python train.py --activation="geglu" --norm_place="pre" --bias="none"
Each number is 128 + 32 x the weight over its row's rms, rounded and kept within 0 to 255. Layers, rows and columns count from 0. The size above them is the row's rms in percent of the matrix's.

# layer 4 attention query, 256x256, rms 0.0338, rows 218-230, columns 0-127
size [ 88  95  94 101  88  96  98  95  92  97  97  86  96]
[[ 75  71 117 103 104  99  67 152 222  72 104  71 102 132 128 123  92 147 105 190 146 149 142 109 126  96 140 119 126 151 132 114  92  74 136 107 128 131 117 166 166 121 102 111  54 119  85 134  90 140  93  96 113 207 123  97 142  96 129 143 139  80 118 129 110 121 120 131 165 115 149 127 149 120 149 108 134 116 149  60 161 106 107 167 142 113 161 146 105  84  96 146 113 105 139 165 173 130 194  79  96 146 172  80 102 132 153 131 144  72 131 108 133  96  76 119 125 138 191 144 107 136  65  58 183  83 140 126]
 [121 135 108 159 177 167 138 137 135 158 130 162 166 175 120 165  86 146 110 168  98 151  84 158 117 119  99  97  50 171 128 159  75 136 174  97 159 154 209  93 118 167 100 106 171  90  77 131 145 184 135 177 105 164 127  86 119 105 132 123 104 105 102 171 131 138 143 121 125 203 116  96 106 127 122  95 112 136 180 117 119 152 117 142  68 108 133  91 147 114 128 109 117  99 106  83  99 162 127  75 135 121 153 182  99 133 166 123 152 149 202 166 164 180  73 129  82 138 186 118 197 163 135 153 140 108 125 138]
 [122 137 102 133  81 111 161 109  91  73 110 122 132 179  75 158 110 169 125 154  82  75  60 124 140 121 103 122 133 129 127  71 122 116 128 102 164  87 135  98  79  60 130 120  71 160  69 139 102 114 125 125  67 121 138 112 110 128 121  58 136 115 140 124 131  93 147 146 138 106 103 100 149 198 160 131 152 138 155  97 166 133 117 123 180 246 143 137  58 172  68  65 149 175 126 128  96 102 143 103 126 110 134 133 130 113 127  88 171 138  98  80 102 150  92 103 143  84  88 175 159 158  82 106 154 117 109 112]
 [157 143 107 121 124 140 112 139 149 146 147 126 151 169 195 126 134 132 163 146 160 110 112 141 194 102 165 172  85 137 135 119 120 138 200 144 120 139 154  97  90 124 106 151  89 151  80 122  68 180 128 100 176 134 109  95  72 123 172 103 128  94 123 117 139 110 157 124 143 127 162 107 185  99 176 132 135 120 113 147 152  94 142 122  80 131 149  82 126  93 108 146 162 145 127 130 123 148 115 117  73 103 173  83  85 130 159 160 139  95 124 185 163 114 142 145 124  88  78 171 137 104  76 137  82 120 102 168]
 [ 94  86 152 150 132  85 122 125 121 149 154  85 148 133 136 107 110 150 116 122 118 202 150 107 141  93 113 137 191 107 148 118  76  84 146 165 121 184 155  94  95  55 102 175 134 182 160 172 144 127 170 135 103 124  87 149 112 190 157  80 121 137 138 156 184 160 128 142  77 142 112 165 111 107 158  66 158 196 137 131 114 110 168  84 114 147 126 119  98 123 150 138 152 103 138 112 148 100 141  87  91  83 121  60 168 159 152  68 120 148 127 144  86 138 132 164 160 143 134 138 139 103 120 125  98 136 111  54]
 [175  95 168 174 159 170 138 137 127 110 178 170  94  73 137 161 159  93  97 132 169  92 155  71  65 190 134  97 131 106 152  85 159 137 178 101 129 137 167 177  87 156 168 121 143 110 148 164 101 115 138 120 205 156 124  53  90 141  90 127 101 134 127 110  88  50 144 149  55  98 139 138 147 135 118 184 131 109  99 173 118 128 105 126 169 109 148 156 100 128 121 139 140 142  96 115 124 140 152 110  99  41 141 113 114 105 176  78 130  61 114 201 123 198 117 128  80 123 159 143 106 109  87 155 125  69 124 151]
 [134 126 146 144 146  89 112 123 129 104 132 144 135  93  79 132 143  27 105  80 158 138 132 178 105  86 138 134 155  74 113  97  93 108 128 165 116  89  56 119 169 100 113 152 139 131 103  81 152 118 147 105 118 134  88 157 203 118 115  66 126 135  94  52 132 123 174 124 153 100 143 175 139 128 150 167 137 113 110 143 125 128 134 140 126 143 150 147 130 133 139 113 125 124 140 164 144 154 217 126  50 136 102 117 111  82  84 132  94 141  90 107 132  91 136  89 150 114 125 126  69 150 130  68 180 160 160 141]
 [ 38  78 190 137 138 101  87  80 140  76 140 161 167 113 193 190 127 120  93 104 131 124 126 154 122 117 137 163  68 142 137 183 104 150 118 135  78  98 138  94 105 142 167 111 134 119 143  91 121  73 152 108 146  87 135 129 222 100 149 119 120 136 128 120  95  67 150 103  64 110 188 110 116 149 137  91 125  99 193 128 132  83  86 135 190 112 117 104  97 147 154 159 136 138 159 168  89 160 114 105  82 166 127 107 115 141 153 183 128 143 153 155 105 144 175 110 119 117 127 117 175 119 151 138  86  89  88 133]
 [141 146 175 143  80 171 102 140  91 164  67  55 132  89 169 109 133 193 163 123 164 144 153 123  90 121 139 142 178  88 103 153  87 150 132 108 161  86 156  56 164 103 150 150 125 158 171 152 102 129 156  67 131 121 174 122 119 163 120 120 111 141 184 122 153 175 114 109 127  55 133 171 152 137 207  94 134 107  93 175  81 136 104 149 167  75 205 121 118 104  63 151 110  58 115  88 143  97 125 110 147 152 181 145 122 138 143 160 119 106 215 137 124 123 150 124 129 127 127  80  80 134  91 151 145 156 105 157]
 [127 125  98 106 119 131 139 130 107  87 102 132 112 102 174 110 117 142 121 138 121 135  41 167 154  89 106 123 187 133 111 147  79 154 103 154 143 152 131 168 144  97 156 137 157 162  85 167 178 115 152  79  99 121  96 156 112 104  91 119 178 136  68 118 114 115 170  63 107  83  58 161  91 164 137 153  69 135  99 107 127  96 180 125 110 159 154 177 122 111  73 112 163 177 157 112 117 110 130 108 171 159  85 142 146  92  93 120 112 145  93  96 178 109 100 108 154 127 131 134  98  77  99 127 130 128 109  97]
 [101 173 110 169 123 129 137 175 101 109 134  68 126 175 110 155  93  85 115 161 128 104 108 140  59 172 184 108 177 122  94 140  82  79 130 112 171  86 132 126 104 162 105 149 133 149 107 134 112 121 187 166  41 113 137 152 148 158 105 136  92 125  84 155 126 152 112 150 158 110 169 104 146 142 147 106 143 144 133  91 163 140 141 135 128 175 161 169  65  70 123 175 139  53 117  96 105 104 152 125  91 193 104 113 148 118 108 147 129 139 135  33 129 119 139 144 127 185 181 123 157 159 100 105 161  83 112 118]
 [114 146 131 126 124 180 110 160 107 131  97 110 166  84 139 127 123 155 187 116  82 138 143 132 129 104 168 127  91  90 155 107  99 102  51 118 158  93  83 100 135  96 117  96 114 116 165 108  49 153  58 140 180  94 128 153  51 158 136 133 166 169 120 109 115  66 121 162  88 119  92 131 123 139 145 120 132 126  92 118 110 109  95  76 148  60 120 147 120  83 100  49 140 125 170 108 134 120 196  67 127 158 147 113 128  89  97 131 158 104 105  83  86 135 134 164  82 161 120 139 121 127 150 138 125 203  86 190]
 [142  48 166 137 139 191 114 128 113 151 182 139 146 109 181 112 143 180  95 134 143 172  72 125 182  91 156 146 138  91  80 125 137 146 175 115  83 139 150 159 129 192 152 104 118 124 118 153 101  72  85 151 123 128  43 127 125 142 147 125 200  81 105  92  83 174 159  74 120 108 125  87 194  90  91 188 128 105 121 150  99  94 110 149 116  96 117  85 129  85 124 138 125 146 169 125 132 139 110 144 127 168 119 155 110 148 194  87 149 108  75 170  98 179 165 111 149 107  70 149  85 111 188 147  31 142 107 144]]
# layer 4 attention key, 256x256, rms 0.0351, rows 218-229, columns 0-127
size [ 86  92  82  98  94  94  89  91  94  96  89  93]
[[180 100  80 176 130 135 146 181 166 134 173 179 126 162 179 128 122 102  81 165 124  88 106  74 107 140  85  96 133 135  67 101 206 114 125 112 153 181 138 120  98 156 140 177  84 130 118 152 148  59 136 137 123 119 101 103 128 101 155  90 140 149 169 106 102 121 104  79 132 119 104  93 220 132 124 120 133 118 104 153  94 150 139  81 156  64 141 156 123  94 154 147 141 171  66 100 137 155 100 177 108 103 130 118 100 158 127 152 134 161 126 160 157 186 143 116 113  77 127 117 101 165 161 107 160 121 117  63]
 [134 194 132 143 129 136  92  96 164  72 128 146 131 155 108 125 109 108 147 210 117 159  78 192 153 180 174 119 111 165 125 160 137 136  99 196 138 124  61 124  96  55 115 152 123 159 143 118  82 105 170 170 103 101 198 113 127 159  95 116 139 108 117 135 120 144 136 117 133 116 196 163  90 136 165 154 156 153 144 126 138 105 162 135 163 131 127 191  90 165 146 122 121 160  76 133 113 113 131 119  92 120 125 157 132 138  75 175 160 143  43 100 111  74 162 152 156  99  90 135 181 101 141 164  96 118 176 164]
 [164 135 149 138 144 133  95  99  94 164 170 157 146 125 192 162  93 108  48 110 178 145  43 133 162 174 177 148  81 142 155 113 129 110 108 104 160  85 130 165 113 127  80 100 124 129 110 168 127  98 160  74 128 140 110 137 106 124 123  97 236  84  89 163 144 126 131  84 103 111 117 164 150 106  79 146 144 109 109 162 120 130 113 150  51 135 147  40 155 140 170 144 163 126 127 158 130 126 107 105 135 136 111 106 183 142 153 141 126 103  98 169 137  90 127  92 165 149 189 104 142 109 141 151 131 129 102 102]
 [146 143  97 132  86  92 199  86 182 102 194 133 126 144 147 113 166  69 109  87 157 130 158  91 153 196  59  81 158  78  75 179 140 118 150 121 123 196 140 125 108 129 202 108 182 148 172 156 118  78  94 141 108  92 143 125 184 126 103 109 135 129 184 170 104 132  97 142 160 116 121 126 148 132 102 135 131 115 134  72  87 135  98  80 164 144 203 127  94 136 154 140 111 178 125 121 156 117 122 144 165 131 111 160 154 127 131 115 123 184 152 148 214 168 131 124 156 150 166 122 167 173 185 164  92 134  81 128]
 [132 124 148 167 116 145 150 132 107 139 132 143 181 132 117 100 121 237 116 160  89 156 147 123 123 208 123 149  84  73 134 113 120 126 158 101 106 136 162  92 165 132 102 171  80 144 151 103 143 131 105 120 171 159 111 122 118 126 147 101  46 109 161 150 118  92 138 123  95 121 153 184 121 106 120 125  76 173 121 153  90 163  85  99 135 144 166 147 101 135 117 116  83 126 190 175 109 150 120  90 153  86 131 171  98 148 173 125  92  98 184 124 107 145 103 139 194 170 119 136 130 128 106  77 151  96 130  57]
 [132 106 167  99 142  78 177  94 135 126  85 133 146  83 142 104  98 155  74 132 133  93 139 157 173  66  94  97 128  99 115 105 138  95 155 112 110  76 151 146 187 144 165  73  81 102 138 155 168  80 159 125 135 123 121 106 174  70  91 161  50 175  97 125 112 116  84  55 106 155 128 121 157 153 151 129  83 174 161 122 109 138 205  97 117 118 122  78 128 160 131  91  85 160 174 117 185 118  76 106 204 181  77 128 113 103 168 122 169 140 112 149 148 178 138 168 148 143 162 190  93 158 220 135  88 139 131  85]
 [111 102 145 113 141 156 193  93 120 104 145 151 112 105 187  90 118 147 153  80 153 127 155  95  97  81 126 153 149  80 113 139 125 184 112 107 117  69 155 161 138 112  84  79 135 147 135 115 139 187 105 132 158 105 150 153 163  66 164 145  84  46 108 100 140 108 101 104 115 139 200 103  94 149  60 139 205 111 175 140 162 122 108  82 177  52 119 164 119 102 148 126 160  73 124 121 116 146 135 127 181  97 147 173 132 160 104 159  94 101 116 125 102 102 160 143 108 136 172 162 107  75 111 110 124  95 111  93]
 [151 106 148 115  60 135 168 122 153 130 199 118  77 214 107 137 146 199 113 189 131 142 164 100  90  95 166 163 148 202 140 145 153  61 142  93 141 133 175 136 114 130  70 151 123 169 107 175 156 152 196 143 142 104 186 164 172 152 190 143 175 142 151 188  74  80 189  69 177 131 156 153 124 163 123 164  98 140 137 180 107 129 129 112  81 128  98  90 118 132 193 133 107 117 144 123 115 140 125 176 129  79  89 138  71 170 163 112 114 148 121  93 103 142 115 156 104 103 128  85 110 115 156 109 148 104  97 120]
 [110 152 140  78 170 171 151  93 156 179 146 201 153 110 164  85  58  65 137  96 170 182 116 140 140  96 124 100 106 133  93 153 127 151 156 127 119 105 127 117 168 131 140 123 170 104 142 117 115 146 124 149 130 184  69 130 159 105 135  60 105  59 154 112 106 152 130 149  99 163 106 134 109  98 179 139 129 187  90 121  87 172 122 106 101  92 129 123 179 163 133 120 121  91  94 124  68 122 119  97 123 127  82 134 158  50 110 129 144 157  96 165 186 117 147 182 149 105 159  98 150 141 119 171  87 103 124 164]
 [194 100 187  62 157  80  94 103 157  90 137  69 110 109 107 153  64 142 179 102 126 174 188 123 117  93 125 106  96 125 133 117 128 137 132 150 167 131 203 103 153 134  78 107 118 109 123 114 164  90 179 172 126 111 126 138  96 139  82 135 121  78  91 114 177 115 107 116 140 178  95 113 142  79 143 115 193 136 192 119 132  92 132 128 170 126 153 147 180 122  68 126 132  67 188 144 157  70 126 140  71 121 193 137 117 133 117 132 116  85 156 132 108 114 194 106 130  98 144 130 155 145  78  97 157  85  82 161]
 [ 92 154 133 122 118 140 117 120 169 141 129 111  98  96 156  49  85  97 167 109  63 118  85 136 163 146  65 145 117 132  93 143  89 142 112  64 132  92  92 157 196 114 174  88 176 151 140  95 117 146 110 168 100 123 162 127 158  96  84 126 175 110 157 103 116 107 121 116 141  89 117 122  87 112 134 141 148 163  41 184 114 175  77 147 104 144 139 158 173 165 123  79 141  80 115 126 156 154 111  98 128  91 144 147 195 194  79 148 117 148 116 134 125  94 131 207 156 142 117 103 126 175 142  75 142 110 102 185]
 [119 164 139 152 127 155 170 113 106  92 138 206  77 101 129 169 130  87 128 128 128 120  73 120  94 180 173 137  87 121 148 107 104 110 121 133  30 169 173 108 128 110 105 101 159 148 176  74  82 193 141 121  92  98 109 124 132 120  84  54 140 113 109  98 124 173 134 181 107  94  96 161 148 173 142  94 159 182 126 118 132 137  96 128 110  79 137  97  96 154 156 149 167 125  52 181 135 134 122  77 165 123 156 137 122 163  52 152 118  95 116  67 141  62 114  90 131 112 105 110 119 127  99  30 139 154 107 154]]